config.yaml
n_layer: 11
n_kv_head: 2
activation: "tanh_gelu"
norm_place: "pre"
parallel_block: true
init_std_qkv: 0.0272
optimizer: "muon_variant"
lr: 0.00583
lr_head: 0.00479
warmup_steps: 200
schedule: "wsd"
decay_fraction: 0.79
Each number is 500 + 25 x the weight over its row's rms, rounded and kept within 0 to 999. Layers, rows and columns count from 0. Numbers have three digits each. The size before them is the row's rms in percent of the matrix's.

# layer 5 MLP up, 768x192, rms 0.222, rows 464-570, columns 128-191
093:508440505494520526521503436503497516471519508475497473527465500523489476450504488514517482507447516527433491485525477490478486522477506519535498505510525519507537479487542506522517486505522486
094:480498478479490521534481505442471511547491486489498493535524545541470499456460540492541465532509468496483471498502478532509535500506524511537534528507517501473461484493493518507536481444529478
107:518484483506530494535481499491554474533499493480529512521529491492477516474523488486465475520501452526540467466499488495523492495489468571508513502502523518488513497547521476488502522504507438
096:500497492541488499536455457473475513526487512473481500512519512539466455523472489494501502517512460474461469497534502506492525494510501525510502526515530440495542483471533484477494498506523447
109:496515496483484478501536514517485494460516477501527445489530502465520549482452539478437504483520507508516533478526519494529464489478498480516514522532533461495508525502503496514474500474516482
101:449536516501485510483515485511519478451540485489516529533492488517531448490527480482495534475466504504466521498507502459560498474529507484496527534437525489511537467512509481486530501494467524
103:489478496500500467487472507515467508527524493544507487497507440522524507515509496465481532495445474541527485512481557473496433457512473502498515500503480474526502503529500498515473449489537564
104:478481513501443506535526498525526498478481517503501516510527490502511526519501529510465486492469533523527535487474478506516498473474490483486548522466473497451486518460529441547507470517481500
074:510464533530501530479517516501453538536475546513489448480497492498509501509484487506506477522482477491487448501508475520477483484489536494478510462544489525542493538517488463484511491455509484
105:521510486475548548497507489497478490490522537483478500495487485490537477543504497524497476518535495515497492488519541481483471484474470497508483485485512532506517477479514485477459463494471532
100:498531494511500475501522514514518498519475479514515486499549464496528462472475527515483533511550477475441497486491512524442498477509511550458491497464473537475543475502524461523482486509472502
098:471501515556505487496516510508457536492481494554512498505554484525541500499505501478453492524498530514513480515501510503519494478479517508494489501489550477499481524512487480501484490477469483
094:526541500462501518474524469523497520521500425478509489507494518490485507514485496476507511525496519535506467517512536434515492510482527497531552513478464493501511462495509487485475474528585574
100:546528491532491509471496492527513506477507495480521524511505484497539498498485461499500456519514509482501491465521501497478577489491477537504526488489475482486493549479533544498526534513441510
091:494481474481489500525503507488486498517509487506489542489529516514455444476500505508501524524500481511460493444544470517489518452482483483472498491526523527484539462494503498496505531498517473
100:513493527517530511502511507481494510486539467530498473466550485527462474477526534535473471524495543550481494485553524506468520442470508474503507521497497494524502536448492516491504495507507474
101:520500498502506491459486502506468491477481511512502459481525533530445497520503551486494502528487445488482451528504517520500497448514473529526490524498496494522491516419498516482518494507504507
112:526489521521439532483482508558525533517543475494465506508494514491489476482537485486472463494491494525503503496479494543509476507509513514509455505484542510488555459511532461522501471493527521
094:458493503543515545468521495526495495524462504478491504511475468456533477544517451489506514509527471490491470530482537466533494473561481482505508511488455523524495506515505505520546505493493514
098:506465472510473466479514501526496502475516551487540524518526491511534547505474488482489528457513533493508487506482493466486513540506533477505477458474512559517515514506490461523521491467507553
105:505508514519486549523475532470525518532531479465479461514556520521507528512498518514506499533494515540537529492502529483505445496458475519501493530474531485497521505473502517555476493515552470
092:523545516550522469480470529504495493520496446542529472482506499502518536468489538486522498535500509482506509468518540463504555528485515487497521494542518476509529498492500543538496502469490519
101:500547506492505514489464511486488513442512491517531516503535489519455482495539476530520502500463501537472500497465472489493483508495526476500506483500531446459521489499493482502506484505509469
100:498551500517549473501468506528507576534513507551539441502505524471464504531474538478516508510487512514503459496475483492489506494507474519483490502533487463505510512498492507512486487496542460
098:449539516530556476511470464455500560500489516525472510540503474514491481507468488478539469522525475520470514490495515512512512501471508511493527494479506544522503522523444527494468482516452493
102:499509480524478526513515506508522498516501518496540467494514498476524464482475552498493480502499573500502498484535508478488507492489508505525479483495470528473509497559456484446470487512473504
103:519473529467517531471532517510487468533522477503484557492482508476511503511547536458449516494533507529525461462525520514512505467470461539535516508444474521541489532540518479496513456505502487
109:530493498526491483484520530443457477533495483469471511484447476541538483505505465509448484509528529514484524509504464505475512495496542497490535434521534507515498525501489450517524504469508482
104:497504530516515507495509484509513514512478510528473528553491489475489532518478503491491445478500502491506491493502538523531510490522493463481518450526517466503495490494500480538519453535517499
104:489530502508508499444490529497504506482508496516509492437539498546535480486475521487516491471525473448521503471533452488504553491512504499480507503537451524537454505497523466533518515513465434
105:518510532485501456474510487442544492494521517504540490497531508498480489525463503485533546506474496518556487482474487486523483484478533524479513447507507512514515484488464504507490451502522494
108:516505561479507475556457496525487478501490475455473468543549450545465481502520454495492499557507480521485488490532504468489537474482525526496513500482541486473520516497523486531504511484539530
104:495498521499472509536529520510510497554471478508531510526521496522508432449489516499479438527495507532485532537463532484530544493459529501526457488475504514490457499524567538488498512521522515
104:474466504490466522499485523490484525516514536471487521515516495495496495489471467500491479473496476492504468439475493514511442497531472518481462464520490504477509506541539526550538442494510518
101:540486505527501486471441494503492496501515469484508474525533523500485477538471472521514491517497475517518485487515509463468513437529519525500550534515475473499528540514505440487493522501513498
099:485500531432448465470506503487455525513529545527526460471522492533528525484498535515479495477566480522530499495484495524530557498471495490465485468487505491504496505544498495499508489513476515
098:501501471540499517487503530495495500538445489503482426529477521504515509493517466501526486487494455499525474498435503526543526505502455562515505488512498485549498538499505511490538511508525481
106:506510495521492494501490516485471522514538499522505507486460505512521489495512501459494495451492523516487534474497531463504477517472482523468501512511556542527503421505509519497528546492486475
098:526471502488469515509497523481520488500491523485520451456470510476483502496529484507512524483508435483489530492510477476551540500523518468580449531485519472493492464516493548497489511507486535
101:446477438501518525522511489494503482462506538482475507500533509479502498489499437502457472477534507495489514522509477453511530491534488502498526464465487481526504511475464490497503457507537499
109:469486474535486457480524498483526496478541458462527507485483582461486521486515534481547504512510491486490490473534433540546468525520471543506494540485513498482526518486541515483493496501524503
098:482493492504508478494526524470494536519537540483510491537485516512553486478525466550538511510476487477458541520517467437468457537483485515498470467503468498529491490487545528478536465498480502
101:496554556473478461499492505469535495503526483475490503498521533519487512517498482467484485484556514491520508479508474476530482490499566528506503508523491463517470472483493535495444481531536457
093:530464475489499453512498547529493483510447479516499475501511519502500499448530507510526480500496444502499525478501501519521528524486498495481536490473526500483500553538510497544500451496472496
096:492535462520502503480529539533497511447475463510526503515502472505509529452508494498488488495495524530507517496477510488543496464502520553461526492436452522551504504476451509474498499460456541
101:453530505482476465496472511473487540531532468516529488561510493518511493480443512489493496496492499538493512531454542508485487517498521488479496462448527494471539510522457495489530510478479537
100:514490512499461506535521522496508517490480525511526563520535456516482490494520548504479530464541493459530471499461501522505505463552490472429520506455503539527524521530527520502501480521454545
117:449500464510464519526499469539551514532452486522492522490476493476533516473496482516529483464518514536496502516490522534483493468508523472495507511537500512530481501495499441519491528514484502
103:500508501499481463522510502496548493540503453491476494499459524516489532501446485553532524516534533485521516518448507486481483520534457510531581501479490504474518514505468504503473485526510484
091:528451474454488493544489551508514526489468525531498507500528468499439473490500489495513485518502471499486456474547493499547519510487512532516513496511486519472528510540519528516463509485524477
096:494483533479505476472456518514474528424527493507477523517517510496543512487497541516510543455464535486530538483476524525497503504518471481509542496472459456526484548520497513521507501494492499
099:473512478508515489478430555467514473492488515528489516484498533503482444485487503535494565500494525494482532541511513486486553474506475528506490505532541500473491496527490456509502504524498493
101:513525526513502457499525516479525467482515523528472506462512469503501471487540537527497476520501442486485484506495509475493520490521452523480527520449479531512480469493483517551510530513521560
096:472448519542481513514464502522534507448513509505537484512488494492479492517519484485522525555526511517517484459530490487502494508551475483517510507522509487486512534467498495499461525500507517
110:512504502514528513536488470519464478496546540501529470522494510497525497547514497475470477509526452520464527473465515467538491546503520502504508507490496556503502524465487454501500481520534525
098:480516471516523492489527526476503479496504492473499451485503520492513482489490491506503490498412510541518523499524517504504480504513504508523555463508497498496494481479519487519473504538524541
092:459491469500476501518494525519510529444504490486532460500533496451479473518470544508492502503503498545536478476516509460496492512528470486500570496513473492499454501517477531547475498535517502
097:506466483469460519506487511493461498534515541509484512468483507502494506499460528527558492554505446528502518537487517531489529538467505497484547454522508525519483504489480529517504501504521539
092:515487505482509519477480478525511491495494501478509482514471496470542507506480502493509496547502508538498485479529477546517470522457499512508556490516489539452511483484504504513514500511511499
110:477482527484469513524526520470501517486530492508491514491484540494501539512535503532539493470527505454475512505463505454469508503474524498503489465504485528470544511501562496515531464529507506
113:459488486515465514499523525487502532514508502505463543521478508519515471504481495546543465487499523463537517509468518526527466521511533513490510503477489478489505487518555505530481497505571501
103:463519499486481496518462485527498493507474505480499511513507561533518514546499463529526498504493483529497503555504505494496514463464505547522530490497489497523527518488507508544445520511508494
101:472504487470482491544497484446512546482506482525533507500521526508518482477469474516471476511473522488497506486512531514515552487486531470497515482541498525549480484500461470511519463501496509
102:474450501544487502456481504501476484488495476482504499485486551517438517513504504523520503458463490511513498517512442494497523475479545470519496510505495485483512508503560520478486529536492515
111:480507496518514491527516508536503478497533477500540466537495450518503491530510494494498516491477530532510501509458508523487492503542521507498501496492544486509448521540503482523506468512504485
092:518523472531468521532553498540507507519459504496493466508497510491505510470475506484517492505517508562541538497517516496447512488502487502494511491502506472524451469505484453491524469547475481
099:517489510473444516449505504501501485499502523483518489512495495539492489485526562500498481514506490489465527466534497480470528465549534477552542520502564490504504482505510504546540509503487478
101:509500504537496494485465442547501515478557513528476506500520482481523484534467486545502490524485521469528505494495482507473487491476509481480484489513523479462479505480483496533513529529481516
096:499491530489492502506439499479491524490482516514508460528535474463553523573493482514523473522495527520548511529508515471485519482507507527479487556448509493535531483498492472484488481452476528
100:489518495444492504534458469513504490510531490469483516531463528484487511513475518526519486480490480524491511512499496507492483480504484485511554532483527520515521528538502461534493514527460500
096:485504479502511551515500493470526526506490476534496466525524518511487520509465524524504453527465515492490474485481530484506510493479530477526494489541488483480509528537476496562498523474504472
101:527507507554461505526523501466495525527503537470489511492515445468534513472507512507510495486505527505555522467485506474459502517535532482478529511502486509458477505518505530499476515539535540
088:480480527488506464485491500568518545530485506492496509517487497473484464516479480529564510528504495513501470555463480483512469525527521519529498504489505486491489510527522464488449548479482497
097:496459509459485509487517485456500529514489501513501524508486465509494469508488488520507491494540466522538452516461517498505490502491512527482522489447502446507504492534465483443496479510504473
106:469543520508477514503503482561481523499495484462511533439477509522534492512491490474492514544482491524447471474506522481516498484503501497503496497509499511536496537454493509501498497454492552
098:474474544530501480496547521527476543481488506492503502519497459539487482522573435523504454486499504465505503468496482534477524532482484466476508486495497494517534500471502498514481529459510481
095:493460457536475470498502473469577503540517515488533494477521504546444538495521501550495445501543516501521516524504493464527527462488505489484475442505501483526522512530509481494488498528470505
097:484521513468504488473523511465506519511518512524474504508505526468482519524486504529457509484502507495539475484504517509496468482525483498468526536490515500499531536513516456505479515470521504
104:517494501516524498521497429499516496508453482512531483516487530526485474508520480534508494513471524448529489511488523518498502506520481495511501479475492523539508528494492520482510496504511468
092:516461561517497483495457488520511519492519485491504479496555538498499468520508499507527507494458490515473520518525490478510485472515457522501528517521541500469486476536464498484507533501544468
100:527485489508513507519507526505483507522535503524504479503469500537504479508522476520494487500524481472500530481501516517479519469496491459495507461528486475494488525508518477519476503492531506
099:515509538464528469505488490504464518466509506526461463555476504507484563528511437509491476482473452533499510482504511520501504503496489463524511532475470509460530471509522527493505481482492509
101:536479538492500505474494506497503492486478500541517505500533526484546513479451521501474533524490517515445481472482497490518466466490506491524484500506515495493501462468503523472534519496497508
104:493507473522505513506477492526500505506519507555489488529507502541560472481494487489509534452504501506488501476456503487472502498507503499503477445535472499515512520469536466473463451445512489
104:487490496535495482493499462489545484543542514486473472519500503444530509460499476479521461505510530526472498495503540514526496509520486539514456529524510501510489474536421458560512474493504496
094:489504493544500500435501495511497466514452519537539505494504481495486467455478530523519518499481514528508523531459531491524545496480538489443521484457511495498484517473494493517480505487483552
094:484505513510503525499476448503511510544496498540491521507500493486478478530473572474540469515469502555457472461495482513511482509470480507493483502514503503480480530500499495525510492501454456
095:482485505496564469499512512484499525515527537495458513533497492536440517525467517523520489515502528492461491515480509478489432497513502489507490480490519522475477506451516517470467479526516500
093:513433529542444491497464522459495508486530482484536511478535502484479458507529463477461478486484476482492504526526467531530493504491514496471534427504506515495502523493488450519521528482500490
101:502518478502475450500473495478508527502514476506507477460478552441483507480486466518530515506527490514485517494508516530499524526534464498488533558519518540513508448512495504518514485464478492
082:449491493440531460483532495473475486534530540507488512503472519496519517480491460505495480509511491525524518557514502522464505472521496488528518514519508540509506471501525475484409477503479499
102:503494485514512518469480524465523490496464473517522462462539497478540513508525479463512523497501523497550499536489491522522497509486532494513471502535500536557528465505526531508554473515514484
096:472482487496492511527464519511504484529482535537525492559511513468491483545472490468554481510506500453544481523485466506506455451514462487519469546467522514502521532525496463456477497547454514
109:495499554480501528488538503525514475458524475505484497492511500518483471516527569507499499488495502483478534511529516520455558478548543508492509479507509479508463507507495508542440467518490521
105:528498486539465506481483464523521505543537505500474486490511479498470511507499505476465503505471476547511462533510481501492500468469510487529438506514443504551494531523540486478547475488531490
112:504518527515458509484505491518485444489502509464556474481522503500545532450468505522517502529523495486471470507506445494447542492504476493525521492463484496508515504543532525470526497526507500
092:484517466513526504486501535529501453482456495502479485523464496497499522521477511499514479449555442502503537512462501505494471454512532479445473508501482490503534469482476503533496491561473548
103:478488522482489503459525501488484526504500490498543550492469534475490510486474504511522529466516523520492496555509487502449521489482507540478538515465534510443476500524478574457492491497500557
091:480480522482498515491537504448479536520507529499460485498492485486465466478492493493521498509524494483562475501464501478462463531509530491509508512502495502473514511494529500445486514550496505
095:557495483490498434506463491507536507491515538487517487531515489509539481511463481488546454503533504503501472491472488520481484515442489463499539487465514502529467513514489476487503546522547524
100:510500493510455527523490478471519497500521450515497501539525473496503505554521479576460434519513472542470490487485537509500488472517476510502502481494509510511510482455496484539496509504510491
104:473504536458505490504482486472496500516540521494508493477530530527492556498474483545482495452519487536519515545504560490493476488489482501534503498500483509551478509514477446520477522527522496
092:510540488520485514494497496543503529502491486518529486516518545465508485523530468510548445488505489490452490519500532506523470518552493501500518494519511506458487506530535471475495536449540508
097:499506492490504553499506523532507509519488496487540489531501499486513527503470516504519502520528520521509455494474548490467498493541458497510555522538513510519508492467489450506468489496509417
095:472456516460483432522510546499496504472478499527446475520509493526477513524509504535522528515494523521515511491457462518503447539476523503505534481502491510471518509519495519468535507512545527
102:487536511503475504475508553515474496528472507481482531510510528526540504515534499469499484468488506516476535499528521546454493525495539467485506448560489513492481509517506489504491486516459540
106:448539451517479492517509498526449473521486495541459490506508534493489504500541478483520493526484470490474512516486488505458534467511474528480548480524490482540491540531487522517534522541488448
# layer 5 MLP down (transposed), 768x192, rms 0.104, rows 464-570, columns 128-191
093:497447525511537495495537511471505484486512492494487501503515481525493445500446472481532487493460530505526505487500540484489530516497488496548546467502508477528499504472494466527435507551485486
100:570495520510478512492534466535506483457543491518507464475461506513486478506522460507497557504445496511502495503499512522524485503486463508483528444526526506459527463529512490472467515501508491
106:499496505507500487473532528521461521447493486466437541471482474469519502543523503481465518481482494514485500504490493505477497536508488477462535505511474487528472497510553451524511525505496511
107:526506507508490518545496514495464508499511497543499503511499468449447472460476446491534476528512478533531488539509475515514509505496531511493509485528477546479482503526472488536461485485482503
108:465477514494522519496492485466486464468546538576533524536479505497485522492507528481500512480482464487491533458501498529508539494537509506489537516568477469522504489507479508521511474470490508
101:473505469491456446449560539528538503479477478528519505523479485511473468476489510494512485489514516536508533534492528475489505494524524467517489529489476483499519520454501549516522497542496473
118:522511531495460529524491463510522539475464482495473509495511539486468534467498526485501473517514519511512479506554495471483504514528520542463534521524480522464520510514492473475477514476486473
097:451489516485507493549489485512464507463479530531530525485523516522484530484499523523475482500512526486489467481491435551513508469492491481524505532484476544480487489496500501483502456490473507
080:497490482504476505504502507497488525493489440485537501514534498479532499457500510510493481472498525491490497465517474484472523514520507499518452533493511475485508482519488469478511507538478513
120:526497500451502519541467450493465513494538519490487514506507521479490488497565503490485483470478510510506513436495557500527495490501499484467484552534512502511544545479537495469493474525520488
097:444473472478493521495492555549506497504490542496504450520510513484506521533487510480508497499491489535424477548491511479492493501522526509470494469518486455499473485470486531463545474485511498
098:483491501522522484534484475504489521496505513487502466470482499505514494510467493510494455516519549462491521633549497508521486506508501481525509508477469485499462500514518513503462468497480505
090:459510471517532507524529489502484478493536471446488529499513519535477525483481551506492480520491500478490514498496492465483495477478469502479470513505521499565510498486535491516473505483441528
100:543515495492521477478525548485465451476498513523501501501482484514455489512432508501464495485507529503473477517480459472489474510492473524521484505493516492509503499500481506501512539536517486
095:530510515493500525499542496544496484478551488506504516535524487457529497490474459488488481475510501506559518510489503481503452472470475494499491502469547526478525523527501511504493463514511560
094:445538474521499476523466492519535451498497506500512530498462541539472511520508510493497513491544482500488497505495516526513487468487526489490477549473481509495508497457467550512499471528496482
099:499458479506494516549508545472485507495474491465533518433476523506541482506438511530479516486446473504513490504537492505513525500487523533449486474511518480536541476517443470500534477501502511
106:512519534491506520490510518505490544502504477520508464499530552532481543470503460505442443503470507483509487485459494468442467529515516493540477497472462503487568523516515539511511499542521509
104:536483513484486477455544519495472513491517499477514541435523506513504527502482510489501481539437486467517509468492490478484489500468504515513463500490447445518479501533479476466516549500521478
094:477542473505513507500471504437480469477500532465534498503528467490477484541485540463521492515539550469536470498513434470499505511475522523559503506458499534473545501495455505495516460514517498
103:517496508501486470529483535510528486516534491459497483484485476490509500521459549483508501504527572522461473470482526475516544473490452464513521514501498535502488523507437506507515484501485515
086:498519500496491509517485475471505476514510553464463489480525504504543555523527457516535462502521491495453479520507528524471478512506560530512472496530462485487501562488501515548525482483514497
098:491486512469481496512479528522517521485513436499498547491505473500492460496489477530469491552485458498453539492472470506526490469497485486502513517524478519527507504524511498519495488516505525
099:477483453449489500453495522494501512504505486496510516519439497480553507495480455459489499532454549526487516464503533472520517483547496470515493469517517513493491531465484516542524490486504517
094:483500509489503467488476496440509505462481530484520494508483458518492497437500493448497512532497489480509480538530495506510539499501496535481503500485504539483469476514485508457533488494493509
100:497492509464473493499434493510488554489532534467513480471517496512452544519474505479502499481481514506509503476452491479493475497538529545535487532479476514505502499516519493510502493525481496
103:499565538508509484477498517499479463457519495482508498496478453505459512502495499487512514512507473525545535464545497448519436541482468504488473497542541479499499519493515505526524485503500478
103:479510478500502518507551483509472458484501481490494477461471504515486530536479491478483521476514494524453469529498516509500478510516517515503483454500521490512511458543499460507467510518494490
101:520464525480488503505521505517529505500493499492456502464457515471505508522479502515502491505542531475497480481530507497511496494512530457497480468539537465503546511514484478486528482467495531
104:540506505495513525474446483531510478478496497491483488487518484560502492516522510537509477483528540524527526469484493540490540502490483486489459490518516504487509500480479466490521518538518527
095:550514506491514470504503518500522501507493536493564533507504457500484461499492483494487543539467483477522497510480494504491484478513503486500496512508488488497501491497517498547542472481518486
103:506479461500466479513543500493511452484469489513524465491476463492500507493529498497507522476527503509445490556502473498476494472479523519478468518501494528482501494531544499486531498502521455
104:511516518509554488509480481451508495550516491496507449444511482516453549529504447476510524511524464544532518503492504449457480512505493466484487503526518482505558508546492483516542527509493463
103:541469507491470506547468465475516481460507555510506496499515492514495527503451504529468510523508465500500533488527514497529550499494461483477500502521496504501525452512473512488503546546503526
106:477526522493484447491463507518523517541546495492526495484523484483520487505524469493508517535521485470514494518477534481521507462505519513515512515520509556489506525494495488523532491506479486
103:491505472500474469502502520491517486495488495556555531485532467487522483493493515468548554523464563494498491514504481505503488490513491512573493491498470490499469474504490497513492497508509464
103:504452476496507474493495515458488517482481505471479483480516507487484499511534457502481482540527479532476499492545513526477516470480517548478518492498510498517550487519485571475495531490519520
099:483487485524483508497494547518473490448522491533481458495528522509515542497527465515532488522456451576484487505504466484558461486475471460488527543460541476479497481485493483523482485472480504
101:527458442509497551483524489496531499517430512456541478473498527464504521521484511506481523498498540517483517526510507496515516518491489521490510532499537537492506481567502490517482509482450525
093:501477486504496520508516526470549468487477548485499469489519481495508544483508486501541500526488472488469532526495524480488497434462520432493485503501494537491497510496537510518502506508545496
106:505520490487509530518495502534527527505476517539443495474484531469513520497494471446506530517507491513466459502520476534528514508492496467512476519481481495498463505494495480456494487508519548
100:495528500485479512500523533454528489512478502533502483490540508502513495483489502549547501529482499479455525503467528495480477552454475512489498476510448510499444515477541523462495531498479472
098:532528490501500514522520517508490479532469469534480504474524490467465511530469520547531499524471531450475518446517470466490494483496508489493525505527459492500494501467539532542493446470500485
093:516453499467492502500470536533468492488525492484469471496523544477442541514517477467553516491489509461560497507516527478512484515479452532510460482494510469498542480544481488505451518518533496
099:535478514465486431518493523474477462519484482540514477481564490527524513516547456507478509495471496495530486539533497498502516508502512511535449522488515482519507493465492489463550531507498494
098:481492553559519505460497516466517501530548546557521439488495516512476471546476491505480463474543523506515488545520468497524506515442486497481446500450479517450463508470522497522522493508510490
093:450513478496495482485515482481497449532471476520492510508501471475519503491504543467480533506490476521487515524496533506486503529530527483479499494461479538479473547496515501493516498501469480
132:474531499529487473513476478468534461524511547517545462475494500498527529510477521511552516480508536479509493544500529540501505491507517485488510532496514489511500461478515471480509474536444468
098:469477470521502491456527498514464472501488546476473508509544517545511519469489475496541528490477445510503487470495508488535538504496490505496464455485489479512504506485528521495474457461513509
109:492522482494524503512464489439533476524444480480467519508515533518566504493519536547507488487515494451524496500512523493465520503499516469492484524544467483509497502486483476521549513527483493
097:460521526497524498505484494507493534447516546526466496526489486488494530498507507481515550490532508493498521577538505498477478485495479502470451473520479486477479451519521563501526473482477484
093:498463523526532478522496516460561506522496516468472530458516513537464472501491501495484465494466444503500550494538539465498500498526488523520472521522482465501504499484492431518493477502475515
095:508519510489518451540500491417539491499515526460504494472511459500501540526523540495479511507542486526481479477528514496495529457482535568492475520506491454481525456507504453539516507524494523
090:499529507496498495499505499489493524500565495485508526477486514482468512488502466491499486518520532518460510483473461501503508483529461518497539505525487492477501509464498507486553503483469514
102:477502530567507484503529468489477462518485467516484499508488509501500519492479494438535488505530493526491481544527517503514471520499538523492468521483521479502514516456476517520521475498580482
098:490513502534545498504507512498529477498549501499461492497522494510538484507505517521497522451439506482519487490505478513461518486504526525529484457534501478483456454485522511498471489539470515
097:490456475454509450488514487497483472472494510488487519488534475495508521541477497504524504520522521543502473459485515497509508539505501514487511491567470497511455511511497497493524496506492498
104:511537474516537473474491487488488499498462476529566484530455472519473473539512466503474480549525531477507502482511530500515512502491489477488487521448502499497493542516532541484485483510470515
088:489510485483550497525512502534486485508524465544500495496490464476473479510488527531489527482531483455510511571538463465490485489484536496494447498535506498501486547519514508466497511499539470
101:497458553490456528525522522516514497535487521541495503542496495528483502495520518465513468487536528512515532480436525512510513516472470497478465459495498491498495534524512501509469460544482512
113:502501536515479471474462549538510555476501467498504490506537473521499480513516512520498506533515545492474481472525530515548501523532449463527479478515508486487520537479496502505520513485464488
097:497485526556473461426533473506462467471523487497506496478499507463505501508521526488505511511504496547530511513459503505540528549496530530473474496519509486533489490534480518498552493469539550
097:545488518499506471542477490500548526546467494509508505498461495502497514498480461474562534536502517473484505568536536494521483529516482480508498483504491510496449479484498511536450488511477535
097:507479475516513453517467519512495539481499518518506507510500473438503490528489501505489515473485533485524509508487492472492520524483500496520514490519495513527458508508511506528513515490483507
108:533519523450498485487519507545480497461489534504509477505502475479498501470481502532470503469513516570462490480502469507476495492469480521489491552471460507489533520543513473548512533514480496
087:496521493510463514499544488520528487499513566509477531503507463524514514482461546476513473520522468529520535494457500526491435549464470502493456431503513469509480519498544453442508489499504520
097:510503479511490504477502507529493511521521501494487473541495474518481527494522507488531505512489451517458521488583502520520527492521534519477486477466497492485468541572523473493541494505483509
096:499483477510563544497505458492456498486536495502495488476514503512503520495503551515502530476479476463528492528494470522472505525515503496504513467493518491498472486535462485516487524494468508
099:516437478484501501534467480473487536511498522505518509430544497498487461520477521501532483506512538440510517518506545492481522443531503510529481505508497492476516494520485496556493488474466440
098:522516478501537470491536463475493473440509521486545478482497522472521487475512462567446533496548507500468491512518490512504548518501444458470490499496530474472555458487539499503485515490485500
099:512473523502481510518494477484493494482535472512486489474472525518510495456483489497510474475528494488488532472511525509521488487496432530506505465517557518526543498502500504460487501532484503
097:523498521545478506490557496504539516536478483496498502471545478486524496527519569466459493516475529489502500490526505521446525526512520528460489543484487494467462507548494515493483495524506515
095:510492508469467521511523538539508466519514549528516485454491490483515538478505496484457504486509507502495545509516497475501495467525501499474457537490450514478497441540464486487534473490493501
096:509489483520470513509526521521504471497486519472559475462502546551482518498474521488526502460503485508498510486504509498502526534521478498485512526455486477494505513524508466527459552504499502
109:446496497474518495530461521474487471514530504503528509438466503520569490489527479528477502564508502526473582487462515488500519460481489511502494498479450478501544464503504509474509482501459543
103:483536532555506450513525505485454458503457459475468489495538505505489493512494490495523534491470499461473472455501486534540476517529497488483505470475483534518514479500499535520494518469489481
092:496502504499485512494535509501497503510444489507461463490494485491477504512488488487499488489462513497496521491486460437533480527472546538506518472504510456494508490552507549487531501546476498
098:434500522504523477488489512542523495499520514498529479499491507527437537478480484466534514504514506526566504479483488499455531499514519521483480505535516485545470496536444505483471491496474523
094:471486526463516494509469471520526474487513476522512506481477499511550494477493511485508532475517500486465504502489520475535512507500427483488439537507497479505478481532488501513483504539506522
094:491500471513519495502524482532498526516477461473465521497502527499505478461502496534556512530504490492486551513486484460489519488568532478496492516504488479488485535474483518488507459466486488
099:476492484520474485519509489530534511480496472489524529496513457495434538515541522490506492496530490508516495538511508521545502519491490492489485511512504534540487501501488512519467482483511500
102:511468498467499472481492495485504484503514548524521503534517497428518500519488481448577494536509480510503513461498480465508535523494500495485462481504521485489539502492456533511516490512474500
099:525521500497448485481511542461468472487491478483504509475487479534489511517507454507513503532481500490457502501510487546495538489488528539477492464489496568553507479496483496510490449485486552
099:515462512539502475502480498546532518520455504427474480523500533471490519482492448510511519490499515494446496540473469462484483474491462482521472505496496497490516506525546466552461490507517508
095:510444464490495463505516543511454530487510512539493495499467496512530499474516506442460512513454509479467497507442506496480470463505554530521494477520489526483491441482469506507488523525514467
088:476508506494488518509484511461460508476504510514521514485510489459451536497487498496520478452471446493467521493485520553509486488485503513509512504519508483477482538519510522480545522517488457
092:482450455508494443502494538499468475486463502501491504490465504512540526480528556514530505537505532471499509482544463502504530499534522533575536495518494549513511503543491499490522509502474492
096:519498496544537468471488486488528482485476455493529486512526505510472477499518529433493514492515506525501500524517511530523553495511500511526511536523511524471530443506514468514468516484478527
092:526466501519539498482441492512509513489503518492524479491500476489509515540503474451478516499497540514502533523483468500518483494513510500520515467498467490487479474490462479521539465495554485
094:474523538498489488502521531480551506471555484505510511503480483479516506505470457489515483503497512468486528557533477517509531534511537492470493518480501464507517532474478534506538535514495489
086:524485507518497524535506445478492485473483440483478521493504518506527527562447486536537541494499549489542474560506513506539502493519512503488429503498477489526500485489484502496508456528504521
102:500491496534528521471520485500514512532504518518517490472506502495494489475531495495516489478495499473493457548456523485523514501471481503492519473522465513522476486521462535511479465482481518
097:513496483482473507491506470491459468499496540490513555496530536466488490497542461491493538476493504503474470510472530533547459495473485494481476473449530525492520489508453519538537511459527523
101:461491485490512547504518522496459476506476484478491485468484507489497521529519536520468493546542457505469518516504486545527456514484502543501517472480500497511509503484483485526461436484493550
103:535484444503497501472466531491478550512509513529504516484502502540473499534475505495441522514511434514471482452496514458525495522513478475524441490493468524511498520531498513487550541502482490
106:504478487490469538493477482537555502507487513547521517495515486484486512502487484538469492475554480486530475463510473553524499451525483535535497515473501483503501527486488491554487509530493507
089:472489463509471523505556527486506509488493520523495525501480477489525481506491482464534462508472467481515531558487482503519485461441509513482486500488514524477532512531525520542501505535519520
099:527495476511507501494455529498522504480523483472500508453539434468478520520476517449503496474513464511515496517493489464491513531504442511499519510559516521464445502537525516532531506472546484
095:485462489524551554463518467460516485483503517530528504481488495510544495532482467498526501487515543509497495500505471486515488486488531484537488480519502489505486496466508489526527497526502554
091:539503497530494476492464505482515490528542534452543532518493470538501518517538469501459490476488526527484490537501506521567508492473496487492479466485469469470529540507502516480508512503500494
094:520503490499489551469497522537504467501527490472570462473495488469496530477486524516485492576494523508509501524501470484497524469520511491523483516522430513505493498551547492509464465468502497
101:491531493478477542480482520532502509480477539449483487496502501447543540464517540486542508498474520529443471530487514478468503507472508502487519532481463490458532512546512520488523473501513500
089:467501497495474519507506519478487502519517516525524464470479523499472445530487445501461520562488461496454495485504452477474469504481536495485485494487539512470518480488553513484477497505463490
092:457522516469522496507521499505520515529488531528473472509544484486468485473486489510517473525541462504523485468464490505450533506482471507526458520520523497500455494547489451528469512553501493
092:470457482500513491469522529488510548478488499484509561504491502510474526558463504549563508476494538527481482478535499528482490476523490496509453484499477501503479479458453504462485579470510462
100:516509512485475519457465533503474515547497509480470542465495502523523469498547516507507518478517451484493481457503481477504470547494530507511501488491564487524584508523512529506481458504536497
106:493494468539511492466449490467498490489496500484511495496481473477505445513500517507455473486488486534522482491478497505478525473505523498525540489451533492502529475487505549479498530485516514